From a checkpoint of a small transformer trained on Wikipedia: width 160.
Each number is 128 + 32 x the weight over its row's rms, rounded and kept within 0 to 255. Layers, rows and columns count from 0. Numbers have three digits each. The size before them is the row's rms in percent of the matrix's.

# down: layer 2 MLP down (transposed), 640x160, rms 0.0885, rows 112-154, columns 0-159
# up: layer 2 MLP up, 640x160, rms 0.107, rows 113-154, columns 0-159
down112 097:074123140076159170135120130123085162209162096068145117138172158120143179150126142088075129101119137134155122145080137128120131064090094137132111155136104088154179168096141143166149166116103093071153149132167063178121143155061110128104133088098117183118139141058145077096171165140100099117184168113143042114168137057110130119124136093137110118116136086147145127150100127123162099163169156143085125076149168115170179152111150070082169116109160133171143121109143148080109178160107155
up113 096:144127081129138171081075124124166116155129191107093190142162105119154148172149083095092136165231103144155151089151188135107149168121085187092137082089174128135145107138144106149128125117136090136135128155111114158154156080175124141132078101073103150144128148076147142126111135112121120078162125157103060115092100131120156147113145193202128117112109068168058108165166092139158160095137185123111185109146108160089152098083174131164089180143108111087128182129130127169175113139139113
down113 091:137093160152112098152089114088163131140136126185179140113164149199134172112161130136098121111187158125150150128184120181132083086113112101067161092167115103108125077109068135128110089084155122159108124165061090154161081165089130145160141153126167121084109183119095070107110115160106107118093158148163152120134050170110102155111108140152157119209124112088150173120078095096153171140089132100156120139170148182152096131120093093143138112121095092116134145141138069207123185094091082
up114 112:174083118107138101094106136145116137124118110125129165203073127129119143127117176129113128103154144181170110044145170128092085156171108116171154078137157148144084138154134105111089124129142142131145133172127149109105114119087085139090103204142044116164129136132024092171165151156154051126091130094102192148107117137112130085180114137127141118145102166097164167082138075200118046176107121154096136140139116152176136135126182150098124163173069148104152116137085148131148128151146144
down114 112:157168106067101158121169146154144078111066115116127148101101155108108117142106132116147131067166134143136143144166132111144129106125114110185124140173132164149105164115135224159158061107145113132152148099117171167132124134087126148169119180053091094146128160101144183096084168110066134134100156163129104167145112174121135141145133127093139123126137165125181151139029105134127087094146174107063110210045119153125129088104086131074115098127142094095187092176088165133156122144121166
up115 102:191141123090104131099125111177105162128150093120165172137120118070067106164076119161077162152165086119092126156120151157181068099100143121091176141123166153124150094180135114104096090108132133127193127197128159147145219095106115198103145143159127182147111189121191126123154141202150101125098074073138090115076125156094098150105159113117149141144135097171090130149093135090165083108125146176122131199111135153135125150177138131173166177138132104084099124100170122091136130119105115
down115 102:183127179138144103064080131138145104133172113138080144134096151136095158072115109155123106131115114122171117139153120142155117059158154119195132192137092179130107077153170127129124120143076104145168153141137076081129143175057114158071189129116122099133159139157116179140164109116167131107169096141107137114102092157090111096098166096100149094163145173128112136129073105128138116166071084152067173174119054093109103166146141190101161146060130118102109116116143156094122158171210133
up116 102:126158128112121129119080133096166119105195123120092119095193153147068103155120171165093162083149074142146112099200189126100123127083109180116125146129160137119085166149145142133093108114085138108130038131177135109096124150118134126126140153135173125137076132060184137108117190115093133179105072142126068124117135104091098113153153156122164126127147152146083094168181107142143126145115167108117100085096092062193141099116101125108146099165120144111168109227102173128184172173104145
down116 088:181154148087136103161147126160167121179070058088066114137072050134159120112147157190163120166137126103159113205123079145142124137071146147098139104188155122107165187126167118139137125127119122193105144128217096130097119127121136144120127082105166148148099172138095093143148115163101160120149128101116130093142092121117173128103107137125131132195101053108084182112059109038122098159076130135146092148133161107087161136152162163147095107128100119141141118183121088119093129108123157
up117 111:166094105129075177069103135160112071125162108124150167098098127128127059134081118186060147133159081141155149121116160112073136115073121180127137136097176136118088088092093112112111099088132085125167131176099126157126156067133114142178154160137148117199087147109085122119122110149201111170159122101062092129083103121135145169199138111106150135140112127125110182114137115124180113144150191133142170118100135156158157119121183144092091210175085114158167127136140133052132120082107117
down117 107:124150157067088133103170167141159160093161175118216135062141143128167135102194121076088139127121073115129159096124160099132109145101177073088170112167081121070162129189083106109126162195144120114086140085105153143124131135103158137140098122110111128099147131132094147113134088181162101101152074111108091110104128082149133102077158115116135125084125139136155143159117057107127138105141099184194207135101121117200143129155139118159145117157154124219157105146124105112100155074147169
up118 082:134093109135132094136089191159151093118125178107101114187123129088172148100110127111122110138138108111152137065155102092124099161221106114100123047135130121146083185151068088138089141119109154115147111130158109163143118191110169118046089132099126106126123141138120156114098133150103127103141122097135132134134125074121107111198116102203134191171104146134146089161178100204086114132036128143103151100109169180146155190130107114135170139186117169139139095120171130127122167174176113
down118 110:181127138116102111130138113157136142116155130120069142101107142110098117170064120163195141110096123114131159107113162037110142179163085190098118102107155101112136150152137118106127116016096133111119149134160155144198176123132104153103184148142097113116151121081067175137125145135110083103121111106092104176175041104174094119107109133124136227177110181122117119137152117125101065126075092131120121141106098162103173171082180084114164130155110178141140129178143128128144139143149148
up119 107:155084122114107194134114132117061122086136135098050140089090090083129137222121087137164064109186160093128121093129148135133123146186108133179174143127131101123144136136140152108113169128121140067154107178177151106147116135071111145152140138115115174201172088116180146180174137126109155140111093136085124129166113071096087117093117103153125138120091115182126140173159123163125111085150101162130095188099102135147171178121157101124199114062133134107160095117094127115150117127156210
down119 100:141108162140120101173089118165141204191115139146148121111117088090116091156093153129085141101099135050116103118132098167158185199177189134142174090144086147142116092137092109085118147091168127101164096108075168099139138078129146070113092092148101133117106104129080169146129116235111151149150140139172123076113039154135110191150112090159134094141138134144139119075148175123154136113134209129154140123086109156159124140106125086146158127117113125161130156072153142180085142123097143
up120 102:106169110086085122109107107135153133107122163144123139141127187139087085127119134088132080134180096100147167106128198140100088138180074075142127148147138153122163086133121074146135121121163139100152114134177082229135154141118116126094085131127123117089097145096096077131122157187117157117101074110087146123073140118022146151133143104202129136080076092157138170178114152151136163087107113178115126176155092137174165158122173142132145146137040112087131161197143134122117145105126093
down120 105:126103073129062106122097138159130107098090151116119140118110148124098091164115166149102105088140095125097114106154155189103131101070155136096085122109176121106157144183125164139151145056114081137153120179142131184154089107186118134116134120099149116070149143153113088073114163130111145112130101158146134147115060110057088093105173112163204134163121045131163091143110104237200159120111171159127124170117186138114127142165133158135157125190109144125111113189081116128154161107115125
up121 077:121136143101082072116075135151141168151084110195096175141083190103140117148127146165097074146127115105134145088074128098099167166098084183061201119084143154098167143162135143096054145132142077123131102173162113182175117143152103125049130152151100110109080133096048119128190158166107122103116145117093089149121129115160136122167124148101149168190128127086111149130130142163112145133121119175139119090199143180156160135131165122116148131127076126171174131129077157131097169097161112
down121 102:171158117114077142113119159160146081093122136130048164155147133124110071141125090123121115136103108087102128113085155109166140146117139166137182101105169196155119113222131145080109145042111091090110101167166112168232096089163138129135117101106098117115165154123069144166133158172085098116134105112126081161158008119104123118164124130150147185128114169155143135149173078149144107119140129158114096126177096111127132172153141054131138125134085102145143085158130158144146137132127144
up122 080:116111081204124091132062170197124133076192150157103185108170133138095096146070126151148135063134089119164121121069086155118171185130116076144192154132179139085160156150092133071081177129101108117134120118146143171183125102111135158134132160071092141164161128141111154135144136079175137131110105104118128129138094163160191128148174136147154184119054201129153154094094098180148115179112110125083144131103118143174111155127109116109166105137149102115160102157127114153117096099154173
down122 107:122130111184104116055095152158128087112170161176088136131154166107141074154181123127158109122085103063122147141147127093102192187179093143139125105128133162101127147139111109119122085027114113101116055132139152157172155161137078161139124127118133139126165122098077156116115176116141131120114113104059134128157030115114098131118142105156117182129109158129099134205093141180173110122157148131120194153136100161114153179114162081106110135087096192143122091162128193160089143098138150
up123 101:148071099154118178107143154122075113081163139153135151125133157153098022133130127183175110133119125083145144143070093096144119158149130099111174143129104153063110110142113141045135097128147123138121145183112110125144144121133048132092122110134090081115165159137108101131173119117171126100128158127116108157185121151156132140162112146095130101146120116101183183164088135142152053133115165190152164173160150123183158149163190122087161122086043178150114079133138160109113106116066072
down123 110:115130099122110113176110174102103092092155124108117156150117153094077121155145146197110067108137091095099167149109081114160160105135079157108133135148196136096112150148097136111169155119120173089122175173146153137183182112130116089091101087167133126162105167095093157087174097230160097134127152109110097136072040082159147130115137136101124194115139147135113136173092085120171160133067161109151151093160118135097073104138164076122141144131100144170189112172101106172112090139167110
up124 103:155082115106091106115176211178150138141068154168095135135064104073136123135138136094086117090140140133168147117121113102159147128139043089139092117112125108138131170101136147113127151121149149073072079203135178173151117149137090127130145151158121148161108104124118063165155098101097152134141132105123102173140142087104186153121126151151098088125093094104105130140173166178143144078084159148126081141180066129116103228142141121159094052167074118120175125126103140107155164145166160
down124 092:152100092087111128146130146092140139099097132164133127149196132136126141081129147080084160129143127146080143098139143090127147113154114176136129118080079100103108161117144123148100128088076158129149078084118135114051216159104156137123105166172158116121097072159097111152093148088214127099172159125125131070101212091076116121145128176123122134144108099149132129134149193093117192098153149137111087106137132200157163165152151144102083179156154179148156122185117099146120113062064142
up125 091:115171108159095085139167176140140106118176174201130139183111133125086056104129159103066160117133112148151132080113109056120132176108112164122172077161149137108089144149115151093134131134074099133076125088176097107118182175095115144125152118123106150136143121154157169187182145166179097155143153103126172126112069135127080057113137184085138166159094168119143168152125138165104104146158129194117128132108151098114141117131164138157143220131108092089090076141132123068114132180151091
down125 114:145087136140121169131171172165156125038137145149093075155131158146094093115104149133195131160098098089093169097142156127159168187131119130138119051143139157162069133126116117085132062073144161085136104148112165108190125129126089101126110124127167143117143146112097137173167135104177111152105126078105099080112026152139117191098157104136163089165111165123140128121135085129180156169112132115071139101137160151135148105123152188125105184126056146120129113190136157073072135125099140
up126 097:152090110119104138119091095133086179085159092180146132105134092127085131123177125180088129081099117071113161144174125107133087125109048114125122160150181185079121139098145148091146140158094139160096117201118183080119108162093084095146123117150108160096145118140175202141179130164195041136107098162109154168134116146101120171123146178109116161141117172172139163089163099140147074102188094120130167135110096127102182148147113091111124118095134075095147124174116134112108088068106142
down126 092:160114065112148174110166132154122084166222136079082062147193111131119133100097129115146141101127096091148057145144128154183113171115157112125171107156124147138159131117119171108134136144135161126112081082088137167113137036096129088139160110125126148133149062124138136139117088165124175163106164174071092154107099177202114134153127122119045159159118157160064160124078146139134136172122115086112093122075167152181147136143150172150074159153151080122128138114108130081111098165121133
up127 090:111137105105149077149084178162154064092188210121095135112138139132096131140130136175131147058126114158087104109153124105058135138106130195103136128113137116076123159148080158104111124052109133119070093138133135135146091129189096137143156182053136117135079103122144138147129162140084147126106129110116151164156132138123108127137068126136158198218105183151147089145195101186146074126139118130127138125097132134030142118082155122094125098149120138121169127131162156164082182122100131
down127 097:119122118130126110183122102184169094075180129158098115088116101104119121158136142144111091121119127078115179162132162087066139116157083139111106102032146134119158162156163200162159161085112153112132114135106162119186197106166119120132127107110114101132131135071072104126118134118101118148142106133124162102182014174124065121113114164094095161156072168092104147103190105180132122147137141147087138118094118168118140177131176091108141191127125156110157110179087083171149166141133144
up128 108:142110102175112096136120128195127085097168110144122134089128145057132086137140134134134177184075120154156117111125139178168146145096149120164180092092180137069107092179102175139116191166067139135136103095135104161149132133143045142123189101137135174099104175165140119138179109141163160174129086149115128183078127134114121086092062102106126122162131107181132086151133161148096103106079132169116108165134103089060153141156182094139173105062159122169097094098159123111119142163086130
down128 096:121153139113113164059164143140084105115188094107105103096111130167161141156131155201081165139174131113118102133100166132107147155133117123114111141179089067164184059068146072089140122181071093120169097168095141088175151090125038110143151122142148159146121167135132133137104160100096075122143108134198128119145132132146104035133136121173139104081166171114152121122156138126122112130152121103077133091083151083159130076140114119122107137148139197103183110158099206146156113149104113
up129 106:168165115146124145086129108105143099068174165141102128086127149145107141196151145103123154183107148153151151130085125133088227178125112161133129038101128108089067087149123145144110168125143121108139095114091104144166151099171102205152187145128108132124140144116137138179106105102167074124156096147111159146139124125096098065087087155158122132173107108172139178099128151175109131122110056180117066189099121071125193149130132102120122149123149131181083112127060125092120139174101127
down129 101:128144084167161161148181153168117105151080139181109116086114137075150147159155177146143080148140123164137140135056119144127121085090132137100091167170118159123110067106164126083174188116093155148141142176126176129115110115139141173104100155136099108053121102139167087133144066146154190112122141100130141027208126146137137164096123165118141191074141185107120102077148220075154120110108070126140178109111102091162105146111149102150115094101114130088134093129142123118147138122104100
up130 110:187129136146119130120152109140140081139090111161150101144133192114114149101122171104120105104169053177146131137088163120117099114108136168068132145129149189123087138102101102112110142100121108118028105178140160201168114156094080164092175124136088156137116122136080134130198103114170106150093161035123098132125109148142106079137109114085133119103057089132131182149121143149158082158025120179122093165150143113104153122156114170148108154197114131166176113143119145117136155131138173
down130 104:125109061126142142132096100133191155130143117106160088118121109185152116156166122154189151115155191129129138126148142129093106159167158136085144094169102144121132119077140113171135169086174120118136080148115119159160100105134092082181112098082134164094064147136088090169134045120103137125120138131124160108105156143122120047124157167111151166205137046095108099099121156135144113145148116111116074190115130125208126129087120113189195092055140133096113127084145171153124097174176128
up131 091:148070150124104105141067080148161106114137148175127170112083111136106110109155104166097125116136158071157125108109119085147081130122116122136187131148140151134095134179180124099138079100070108170112141204101142105116100103167145148179108114113081154024204109087136137111136106182105101098146127116144163122103055169110093157129117109104126200169113142189108088105125150158101090093176124137157186158099133196083116074082108109126136137119133139127119126165143153123057156085126091
down131 082:120093126098141140127099087118090121200156122077156132163098111113152168084153103127156134158143082170113081117153109162121086144058094127128155105140077112111099158143102159174129153169100121095134126117081160149167128065136190110141131149151108132152093102089101095128151126094138196155105085186158096156128143151159145187126126137104116142098105171149098194087092164021098201131090145108122115127111115122163114120188140134195166129149133118154170149144195078076122072141171115
up132 088:145143114140104118109109104179126077147136114168133161098139084070167116133128106188075161153212150073116086120135152119122099134136117142165149122096161163071110129143153117102129092103138088097164109171179128105151081106163066135160133148129162133159193143139110163143172114184101076096105065105149160129115049081144097158106194108109131183120097164133093203100168079160183098102119157154103150145134086157083182089066170119084117137134099106113128095097145121116147105132154157
down132 114:135158079168107167131114149173106162152106143103120178083188151145155069139142118159091143098161125074134119162129174166086106096096082150104100086065167171181092149106121141152088133108121104111088118159116165096144159116102145138083106107199090135104149125101119197114164147119122114122136117094149139175192075139175086079103148105129125146134132168148142141120120114156092097100154172104057126140102159213094213145111167147094109135145089163095041153149081119158109118121157124
up133 088:127144089102136079170134107163141111135141118189105164130163108068149100150108041146076167191135108148101091104089101128158123156114139124128153117118173138144173103131116172155127070141075194015144132133157118102125130076117142146137139114043152144104113139148104133097165191148124117129119108126119094164121056104148094165107158118133113183201131140124098120165134118093183141099150153136149135131103171200083118121175142137140128150178122110082110177101130125127107080055139077
down133 092:104126155189093104111152111140131119079175099116147161173116158152149115154098144125072101126111121131144148133127123129180142140064077239155126190131071110153071145188154104096074129110143123128150139111096121162096159097133092099098121154150069125162121117141139126090080111122096166116140129109131106092167118140085121111160142167093142115124079108135186104085157196112064164152021093176122109186107104138158126101119114109162125130116200155200153117142145167104145152166142155
up134 108:132113100180126115085115198123159084085080117139093147102142134132166052160137106116133116128137113109140166147130116182092103110212132090150090132099145232169122087126077127118161121121136162155168102178144201110109147117109129189124082131135147122112087194138080095204183120081100149149142074153149085112155106142124174098094164132149140104107137110120140114146124144149115139064121181160067115191053110159116112117102112122132135078145108100115109155140129147187102090154126148
down134 102:095180127080118148157124148112119121091106119094107152129152112081075096122181190112110110074110077114113119230167147093151085053147108152150123146109159133131129081198098105115108116099102177160159122142116126145122103073123153126106120128115200106109155177079146097096150127115118095095157206061171128131121143116137104157163162139099151141113148156134113158076099086090133155065132136071163119093157108168159099126112149115136126207156139176131157157176186143149099130152158068
up135 110:136091118088120153054109161168087136075171111162142168198086083129112117134081118102132171109089136091149145126150107094099130183108134116104135094099098132105136149251179161095102114139171088114129176158085167107142145123115135143104057088130092102147171143133089116173105082118156117178144159102090115119125077127167130158174175176094164171173090165142107131124156097130172131163152099155106138125079112152146138104136141108137137154105092214160112061139174136091096116126119151
down135 134:182088121082116175078125143129115119182130116133162157137152122182131090099137132041142130136141119111100134095106177068140075112072191080142138105170171133097159141174139134114088106148148115130139111154109168147141062126119131130172139140088107077121166122101109138125124120172107080157116124160120164097158031085152122188153113084127161084141162162131108132133126064119201096166173169124094166089112104165116162141111105105144114204092085176084132154180092114172158141101130112
up136 100:138096137134142069151077154145163143072134131113088144167208096103090164154128101163106142086120115159144118129123128149120162129175118189080107099119135113127168127131112147119155132083116067086125101122120132177138085153152142130086189155126149144184134091109159173109161110140126106176098106108073164140165114138115089087150129155089069131113121175091203173110158132159153098170123072164131077063157187110115156122112142080159095107188143166135100113107121170051172187182161121
down136 095:144168139135118049164079096126127147162134087090077119174138101120139144188100112161074068094119184116169131171158124143112118129081057113055157130180149116170137119162145098111168196120118079100105145102114152118152149090068118118117176105151183099171093081189139171097132096112142111099143148138084162200181120132142159158133114126143133176106155128112093100112187138125169122119184125102139119090141112108115184078119180086167094140116140126134128156144094105080200101132130112
up137 099:155145118131118136114136122114084075090151127120118072114156161110071062097070169114139156099091116104155153126123232104129157136106137150109114088130125158074100152132165167108125192093180069146092093129146109140148136125145089108148175081125128137127096171102190142074138101139124150183121100133102099116179148133081077082113169125094127138141127135110127168158116106105056141137096056125117085117078110127158194145086143157077212137084144154099092126162133166116123204124109150
down137 083:201124125091125121110144099113118106170139149110110115170062163144133135172171114185128088138109104161075162141099148115093086144126127125099121110140147151138139187148096104167093098122096188099131146066081148111107068091118130111131104105094136137155132150124134104192133101113134101194119130144176119124150048148120167136207112127158130114139112149154140110149111168162136160200056094115134135134166164104148093231165124110077025160146103099102137170090152124133125127160074109
up138 088:115094117068157142112156149104143070144130102143119161108147104120112142123104131174106130110188155140158109154140128146150051141116170168169119078083162179132081130161154115149110088017124100164164168104171128094177159075060131146113086109149141110140085180131066170119101121092158093135127174067157119159103057119125165123158128134156174117139127137082163142128108078128173124170095156121126158090136135143144143135145155177110111175146066129060123074155057096122129102135154111
down138 090:175160179070118152107120116166149139150117092148116168130170133150074142101203150055108194114080067116063148111110106177188083134141105110114097191164126117138161122149146123189147157146126113128086092166139063054101110130124150130135118149129115133145114163047140127120149135134123146116115155130166138123122104124122107163147110118046094202113161130102115123129107120120127154121140130127188034124140073130114101141123126069129141103136067132164194121135215153135102155142145119
up139 102:137044105085166121125124165122124112166142128160107107167158160130091106102059142163147157123143087117167135127120191182107069115160144155125176129156172184121079113148135108147111154093097045161106176120104129181180104141095118141101138138116048121114137140132182144142128144171159085119074151103148114140103100126150142134137183117153121162207106120139067175132071080091131081165116167148080166111084112202155137086129168183104152174155107127116124120156168157099126124168127117
down139 095:150125100051137114167115189103128129159109129116102088127164162125141101076083107109147142127071137083140038166116076105141098122128157113144140149161199120095143121096178149152079163123179123136141165097083153119138118179136204136124151106074075152105150124098103185140080198082178111105103154162148126147157155138103134048155126156109101152181109096082075157141170119160083104141155101164139122106144092105090080115156130094141140156121190151147109182188164119147112107131124134
up140 087:081133115126118098105068122171150070102155138155106152119151157077130114132147174116159118139118083123127132160164137137104180175130114132065140088140088136066123107159089172108107129065150127130100094134078161107161131187201064141120172126088078123159100080111137099180142148136120057146083145111120130146117124115113106105167108136216172172210110156150158111146145150141145123207090083125149104075135151198136193137125108129111147097214124121135121095125156132095114137108116096
down140 105:138099142153121110119158132135083076136175097138049159146126145088145151119098089131121138110085104120154124133135113070121172161097186162120144131085158152112134126182110140155125096107128157078109190147138105129153135200151123142105116157107079067092198134145011091163141180136134083172174109078139122154144010127076126133108082105136175199197092165151121149118125125153130134120086103143104165129130134082100144178145129124132163115110109131137147133148093125149146126184106128
up141 088:108170066163120109166120090096090127159086084099099160126103102089155102132127105155116092117135152159118159076185112158115200191123156141059146128127143117090152168146098092115131173148119136073156154168165166088143125178115153161081152183112091073155124140159013091173149194099092072120104148088134146139137095134142136153130084125102142164131105127132120099080132146194146103197131121145156137123114133163080122178146153126160152119115092107172136065115126109081155127126094168
down141 087:141183126199179222118087098117113160120169119138068144129092096177154112150124135086138120071170119128154130119127088149118112121147105051122123086113117120163099156151151120096160151154154144152084103106121150105139153129099123132113127089075076161076153078138088096173138064127168187075142081153171119150160146179162092133062088203153156095084062118127082122103135112190086115094148109135140088111154141168117127141132163130159153141110112081108161127161158118154147170143167092
up142 114:105134135191151133122135232137179144123134207153093189075158137138106116130116135157145185120170121151095115114159116163106169124085117111144123125142154176161126176135060115108078107157099105084091109144128148071151145167164069103070152141119127117115126128127079187135210132091129091159156154122082088141109124107145130038098104095201159129102107113175106087178172125165146122118138097138102182110114143123102106090104126109154151179132118146081167140146149116106136088123084177
down142 105:142176232177150141156113191128118134144150138192071107094096129092163118105135099145102152119093161173141082064086118151171135120187138085121117158161107131115144142058134127161190104163115120133091078124141177107094136145191138115082130158127177114098130084176097150144091103101137121130123146140171094082147167156193184100084080111125128108099179134164116107163104172149157133086181182115113104099144107089105103080065113157104093119070146159112140130132143102089130148134098137
up143 104:174131118100134115106117154133143106128116119150088088131141146079083144111159190125148170084144111139096077091141140090143105113138132091132053124116198175171109122090163095114112158132128151115116093141123156139122171204181116103062124145160149164167089181132172157120109151173128078158093110112132155154107133116123116054158156129097123151130059212184160143110163136164137084107075159148086099141091087092195167138163067171105129130117087102147142063122163160159152109167166128
down143 097:106113094101118133112140131133156161127074198165143149096143173115075122058095144136163179082146169133131058093145157162125095171129148159174126143142132172133160214104168123120071162104148108165122101113121138148123144080157153125095118074136097098162136189088174106146138119055015178079144146146114131149124099135103123071132123117117102114105121164151136172112110129108057170134121134103191123124124079106124114175141120100207135155119113169093135163135104175138120121075111111
up144 100:149072094140107117115075102177154143086089126123061150131101145103132152138079112119187094138106158129155137163092131133084158110177092100143178103158145136133173167075163140056110134127099114140150115169195087100177100125083154108094111132124132172156136094134156088176155155154115147096117122128094155097207127087119154170146078115142121118079045132132154132177132147171115091129176047125123120148119157110160151129076114091124172085133126098083174092123060161185132102169124165
down144 090:105128133142142167093137113141123153184106123134111142133129118130139092111150143163062195106066106053156090093181085170135101124087140123115147093094159127171117110178109086132104115139167123108155132170100126137161100136183104095179127164117062135109072127142150120199115109118140105075105194161179113137082059117147134164157106140120129154101180132129148167098106099119141128189104123116176126124074079083106197112085175145163118205153128225114119120117123090106154159129104123
up145 100:114156091091059092115033158108176114131151122188141104154206133093127158103121108113132111134145106120123145162157185157091120144111163151094121137099128130106119144162145201073099157110144120154132133150131148141156145161190134117121106168105105170127100150107207116102129164198135061135080166091141137125088139092117107158061119159142138182114160143097096148091134069107196087143162122123144126116175108166140167082091134172075096148126106062126150160147116191178115146105111099
down145 095:183116110146169100118079080112133175104118154124122103181157059103168227179087130112112091105162080051119133107120107121123124177090190171108135095117157060139124146112152121144076166095149125131158115103132151205126123131191129121112125111232138183166173149092132153117079140125130159120127120092119107110111070139105099155036076117098117139086091158136123158171112125110139128141124159145090118166173158133145160126110127126148164120115118122095108138133111197111086147170135119
up146 112:147143138110144086116094140136149058115117188087135101167126135072080065173053108136078158085172125157138155122100150123114134139168138132129147056184174093103104185162126144142092125126145099122125101159126104157140184103099117138105137175107146113143131091132152106145117129208143127124119118090144158099136110097126128137122153177156084172137091171080066208148115074136085071131162165162105091140108107146149135089120157123093171163140087118070126081147114203062143167184142127
down146 100:146133156122112112156092154173142137127085195135106157113113108115146113156090085139169066156118157119113080140130138167148182066074128121126155073155092086107162210137135168185200159142162076159142083117138178128174127083152098163053188126150137163170133189144125186158102118133131101099116117136122198139098101129115070112185144112094102117132102159083128113166098143110116121132143149133184117150078098171131138093073127072091134103068120160138134096128113155110136118160115068
up147 104:117137079097089158163169148116109125088128202132143091078126139093102146135143119170176157159170126130115167101114139074086109125103111171110150142129170150096154089108111103096166109072092164097131096145132104102133095121103089130141138176135143122151128107062141121134144171158146166132098126139115106148167111054134120157111084137206074177166049102146104123253126093133126164105147108140141170136101139107083121161152082104110080122106138088064178168204155115165099104118149130
down147 083:127073111150159125093140100111128135165148151129098098127175163176123178120151096103126146135196158121135090157125191117162112143073136076152151085103146074172174160112151159124115113098103074138189074124108168115161066099138068131120049161105144134178176124122145080157111085147137174087140145133196110138154072091155101124141143108141161133118081141117085138076113122108149081118111181152090106181124077072109117164148101212125164133123102070110157103126102172133148132133099179
up148 084:145139089164097086148097119142108111111095100148093219134149151159109088191125102122173165104103096088127148155116123102131159188116126137123116091105126151110115146184114092145117123087048111102158153115169127129166101135114125159110125119108101089078173099115085161098091135166173149150124080128133137136131101119125087144125110150153163155121084143163071125127148130137151055160091118138068198169123165225140157171160239106104105179169099185139113092095117104113105093137160150
down148 099:139147089125066088117168130148151107121150154125089124126151141140106085128127092122171173095179114103073161096167145145139090149102139138057154134144165143124132167233094155129136167057126128063130113141133082160159130131190085131101146130114095137091163156096070132111124125170102132152100073128146117145151036094078127119161115142181103191111094174138121162136191118175163097141120132151077131128119085116090136111091187066128192195102112150132122129170130121133141161111127171
up149 096:152085096147057154113175140128039094127140116139126178096133067086122115129121057190146111141130076105143128142125115101137133168107107190173127106074158143109131134152150086110089067139132137067167152213171112099144149108134153158154156112140102095171121106120146110140087111124180188147155163105106101155146102092132104161149191157075128121136140134135195156141091096159124136200137112141157159131085118128175138151153135110067150101100092109083090125138193113072157082100100157
down149 095:156140153120078090133123161164147168120085149188130100119048107089194116114135164123094099171054123139126113098160155183092142148100189112155073088111108136108134159101190155122168164144103145141081158128099133092106092050136179175132106073120104149100130112138186144116083133135103079140144149139141098104123075102162170143128140094172138173102138086153126122124074091132079208059116152142170169098122114085115128166124162211108108118129136145136182124112131114130125143099172109
up150 109:161086134168150158117114118098113069128197107209131129074189139151153129131126086154073169085136150121154102114104093130084114178086160152171170126077170151096079141126135094124141118116097109134069109149122142105159156096125107147136160146169190138066143157138082169115155131097136111167147091138032131184098080099143125086177142115138145140165132117161146146111155116156117129142170139132072150109098140130140220152160207093115104192120132177149122087133165114094155126108103165
down150 112:075119131140085113128238122038206096117127156109119123156166108198160158127110094128151127139154140110111186122114163141121169064146115133119166122124137121131156174140115142145123070172116064136118163132116123134171175116170111066120114074125111110093054145114162124137144136127073106108111153110163147088107126104186133098111097131107186160152101114128113123203160119070109094125147088098106080112072121124129130098159139109130151154107076078170185182143161141183119164146114158
up151 101:170108138173084131138107151131121142136137132123097213121124101117126147144108048146148134130255095087158131157114080163108167137122094133139123133118179132164137156146051148067085128134096090100158129187158120131144130130111147204142158161125125057101162091127105188071097145107102154118143087071134148137074081105146137094161149150135143175115127094139117135089125083173121062163145115136135205172147131124173107092138119156130102127159138119125126084121155141095133111153165198
down151 096:119151166083199077197067151142094188127093125106154177138096100098184166089088122115083077138154104116169145144156172105122147112063166141093096130126101083160142147057119112127108135172139135105110202144173137148116096163119090165062147163145124086068114101135134125110113138119138149085141145132149189205176143113165130132104133132116118073106127126123143150141122119148097160112094130150178205120101168094129100123172117172149105182143130121061113163135103152152098074162099162
up152 105:127110090109153156124088158196147106122140075205136157152081068125107125114096142141067179084143160190156133114172139152132154148126068128181122153121143135114085099118132179131102151140174171156109151185083150077129051067113120139140085152147119138130157103117139080146168103139141028137189102100089121178137094154089170133149162158118078138152133083128157141125117122169173101151144158131111137128161134112174159139121147142173136109140055146082111070140139076091165129153144084
down152 109:104106151133130060125095148105124124118150130164199135104145147135092153056129137055111155128115192179158136109071094099092079099176145119159155147176186083155114162156139177148076127196085127153129072093065118092106123150072130165126132130139088124116123131156103087195107160082183135099118090133116161160087098106166159150152116114136146064142137132122122158139158123083075153183104079175131132138132172124122153134159123091050122144135065119136127131162160121110136198144119154
up153 101:167153121175105150080141132140126050082144101149132105052103130126100128196064114155102141120137152120058142154107128157095133136077116162141150121126140106125144149111133121082154173123148129116126043156102191132154172127189148120126141120138186150158085156115147156133128132125099088112096087119108110131109121162055151183125115143109163149170064135103208144142174132152095139065133176178108092104102150121161145192125136105162216132110154090119166077145116121086096107106089077
down153 094:104146163086139111105109079114129179087169130135106090114121075155085128126088151171186119105143102113085135138163106154112171089142095129123164160051161086118032174189134110168066131153085143060095159178087180125159127114185093102129159127167102135170123171133130134085127179118081126148129138145159106168171212080040181164086105136109089147124094124131128125141144143127166141134163165121130146122179157121137172071111154155106093136174108108132133126119143141126117126106088138
up154 101:067115142149070141171151119075124123112154121143138098088106083105090115137104120146139062120216102095143151078103129102134171160168164103138145106068119152134089153147130115098053140108098131128103167205159185166140096136034051146133105126156082107127134104142113114127184167090153174160166080153126141131106089096158153084155109099137074160154145118119124101100110116118150139116149105137153177151196142121204129117134146104163096114170164100189154120120132184120124170086137145
down154 100:105105138138139113153157114084070122132131086130160201103141096155126206093078063086108086153161145133164130117145133145160108153096252131127139100091074110181146101079110140125102129112149144120163180122115129158152154081142120130187162096100124102044141134113071110082075151153125142114116155181156169082133130103119136051123120110118143117144134176109116106135199099059088195111100152144133145207106153104136114163147138137125121107105123155124130152134114135187140170114134128